From a checkpoint of a small transformer trained on Wikipedia.
Size: width 320, 10 heads of 32, MLP 1280 GELU, 21.2M parameters.
Training: a variant of SOAP for these matrices, 907M tokens.
Each number is 128 + 24 x the weight over its row's rms, rounded and kept within 0 to 255. Layers, rows and columns count from 0. Numbers have three digits each. The size before them is the row's rms in percent of the matrix's.

# layer 8 MLP up, 1280x320, rms 0.0575, rows 1025-1042, columns 0-79
092:133149144129151094181124082118115130124156181135100118149108110151167187086110100103102124127138147093112144089068165128095155108166083121135158077177112153182154120154121099152111128152190132122149157126139129146180132194118128084134165122
094:110133118119159113130068086129163137124136113129116114132109170094128110136165139161155153094149115096150122111115107142117126156147110109030122135137122125129177155089137133081140171117121084176137170126154122122147103142105116100168123086
095:125106093149111126097141125155183118128092138099114083164133100123104094133153125123169123165122108100121087115149140103096141165132125083127088124153152145126156134087136117111092149133142165055136132144106081165115082063104131132136139134
105:149124119149089090130118171109187110124132129121095156153143121156110092121142126163128106076153125131112169146104151187125091142135140151122131145127121146183132166133129162185120130118141109123160119110126090155162093157104133124120119132
103:108107072109115141104169121152114153145119165058143114150119125127160139148169135144098140100107176105133120145108164157135115134113124130145116167130103132125141096135086128118165145113127139129084166112125107094124098161069178154117145128
094:132126157178110138108142087153159131152110088123080112110121120096099121113122100179181084125103160149120123141118115163096119127121102083175125123161127148122107099170133134120170131147124104125146142120111110122136178102143138142114123131
103:134139114142129081148092109121116137060110115094158128106117123114162145100138119143140124136120102085126128122141147145062083148124155118137153111110114145128118188164145112156112134118105119139140110108119149142103158173126103131161101174
101:124127097161113093118116075110160084116140110115134099151154114111122124120102175142125108116142164167124091099094125116134159156100109150084144110187099135127111113208168179151118161124078113133130093126113117124162143117097085158138114144
089:140125162114150171131152127106140152203146158152128119140131147137147105139141102132123169151134137122153095118147117095124090110102122110152091159149161116165127159180171127122104096147098121107126075150119154122115106147111124142137098104
102:145101114101095145135116132126146114084127123106109132160091159160099164159115135136130164124137117155140109155160106141130135125120122125107169124145119109145104121127106168116141148173099129159105120090122073105142116120118135117137104155
099:094120111126158176121144147141155132143054131133105108150149128114130132111135128149110123125153127112128147117169117110142124160149166114141081094118130168081162080142123140103126088152115087123135109121120118159104127089152122135112115121
090:134136129156106141147101082125109127133089110165120085121138114059091120081108103142105135095127158127107170117149152120115121147134082163151136119124102159141109156127139161166115142125145098117112129116184143090126165112111156130133069099
099:143143110151152096135089120146112077126158115160121109144135114121132103120122131078139140060202112111123130186135148113162138148118125112103103133133158118146103153138114125093150137135081118107129135117153086191107148141110085127133133156
102:148132114154113121137114147139128107109104125135128116142126119179118116155111150172148105093104148151127120136103084129142093111102095156130117092162077122168131133136141151163122107153101154159111115144134131128152115107137138106094134123
093:134092071110137159133182111077095179146158126132110168134150117119140081137127135144142139136162130154154147110129112118106167130092157168147103124115123122157140136152121139074098128075111151116151147138087102093140145129131139135135115175
101:112135119123124147112154115113132105160150145150120137126166114155109231121116128130120109127118132132101172099110108148143056140123107102137129167108131134135146103159156112151106107169114119060077128133156139150132142148131113099135140128
093:125105179129141133124160141078135148105142160174133131150113109132107110162143121143144111114072072144170160148099132128118117116129109123122167155098119135163156138139128110115177124144099116116123103115105136125054116111118123117098101127
089:084098144127114155144148144173105111103121139113132106137109135124219122127110138142143129068133125082160106106131110146098117140107157139136171157144142115138147126157078163139140138134129133118149114139111112115101062116132111151104113096
# layer 8 MLP down (transposed), 1280x320, rms 0.0541, rows 1025-1041, columns 0-79
101:097104112123094144137119085122139122104139125080110168128186092099142156074143157133134138121110091155125104107131123102172175110142131060138137141130127101155100147130112134136076154152147165135124119132136119117118088131146106116128135103
095:099124144083098124154115144123139110107137135146130134093130133125111115109133151128120101149098159130107192125143124126146124092109125136126119117142134142083157119128129164111122100123176110108126116118149128151116142077126092111184113092
092:094147141133150127104135135112110146082132135127104130142124141126167152110089141143092181090100131157125133123142141165175163102159156155126130137123108092131120178143144138114126107136134109122113122136136177108126170156146147146145121117
105:124105173161170161098125121115121105117077139101109087122091152114101134094119143146125096085113137134141148092122137109107157132110136145120150135113088099143129099120148076123114106098172127120138102170112121099125112122130142136141126088
106:119152164158143105129137176135124134140141104093127166147168144119115124104124099096118106079134115153134159128151177102130076158118087109159149119113134110118114144139130150167100130093115125137157088177163175151134115161114156131172082135
093:159072140114146096131116143113129153092081137168127153108162148147151114123120122127101143129116106083092163153076097169151155118128158180133115121151139146164137119083152148113116151101138128153122152118132117139141086105150111077122125115
099:113114128126077149089109096138115132177123156134158127117123106137090167100193160069132164144110077186112076103110162106119162128122116110127114102169150133131150156105133175110148075128143140165138105118132117108124140104152138153131145145
103:135137099097101141139143098112128134142112154118140158090118142125162121108141092123142142131118132141128085088090147127170116155088138100099087131128154128124127126130162123108126132149155124103115124133098087074135114120143162120105127171
096:147154144161165104133110113117134138169106116138124089098129146145122121114127118163093125098146193125161163140110130122102073109140122108144181166129174151166131135140132132134161139132137113123129114087107125151129119094133156126125141199
105:109116134119080109128176118095149128161120118154114087129121140162114140103131161123115114131114071130069130113121113124129141116120133111150181087128147169115116136172112157099149119124068102155077149122109121134156117181111121147137144112
095:106131132129099130092164145179126104139089126116131133106164139152149107140157152108114127108112072140148152097111139113103122140132126134141088213117121114125125101089143121185135146122097110121107109127133065132106070120135154144132188117
096:120097113132149134141114122154148118106089174109117114127131142124114140121146116122132147121136064108114122143151119129156175143174132153142120088131143088146143158099134126135092127128130103123121131136067166193163095145135131154111127109
112:081088122193086131135080127178140121138119139141146169136115123129106106074158117119088127143152128128106127119085108120124133115092115147167117095138134164100125133136097093103124135107114092141105142113156144131125107097103097171146127153
098:130151146141119125194083115114110124167092133108139093173172132166102132105097103112141107148160135132128124075129135147096117122132127155103160132097098113135114141134140121111150146111134134120164140153098123160106129093108143115159137157
098:071122122110143092116128142151104131126127140166111126126163169150133152119166144130125170137132137163085131079129147118124057091141134114071141113126132164093143105166118147145158105124125097151141131113110139142130145091151110116142097101
099:096099092182108114125162120100109126116116145137151139093090126138129087113132098117143081090193094135115129111164125094113161120122141100118119171160175153114104098109125122124156084139127100150153109112106128141116140064084148111111102131
094:106113132186126088138101149127073119091147104085140138147115159097123103099106143116110114140106137120168119135188135119132108082143123132129114121132137138103087130110141122106110154126166091144143150161132170132137090102128115137133161143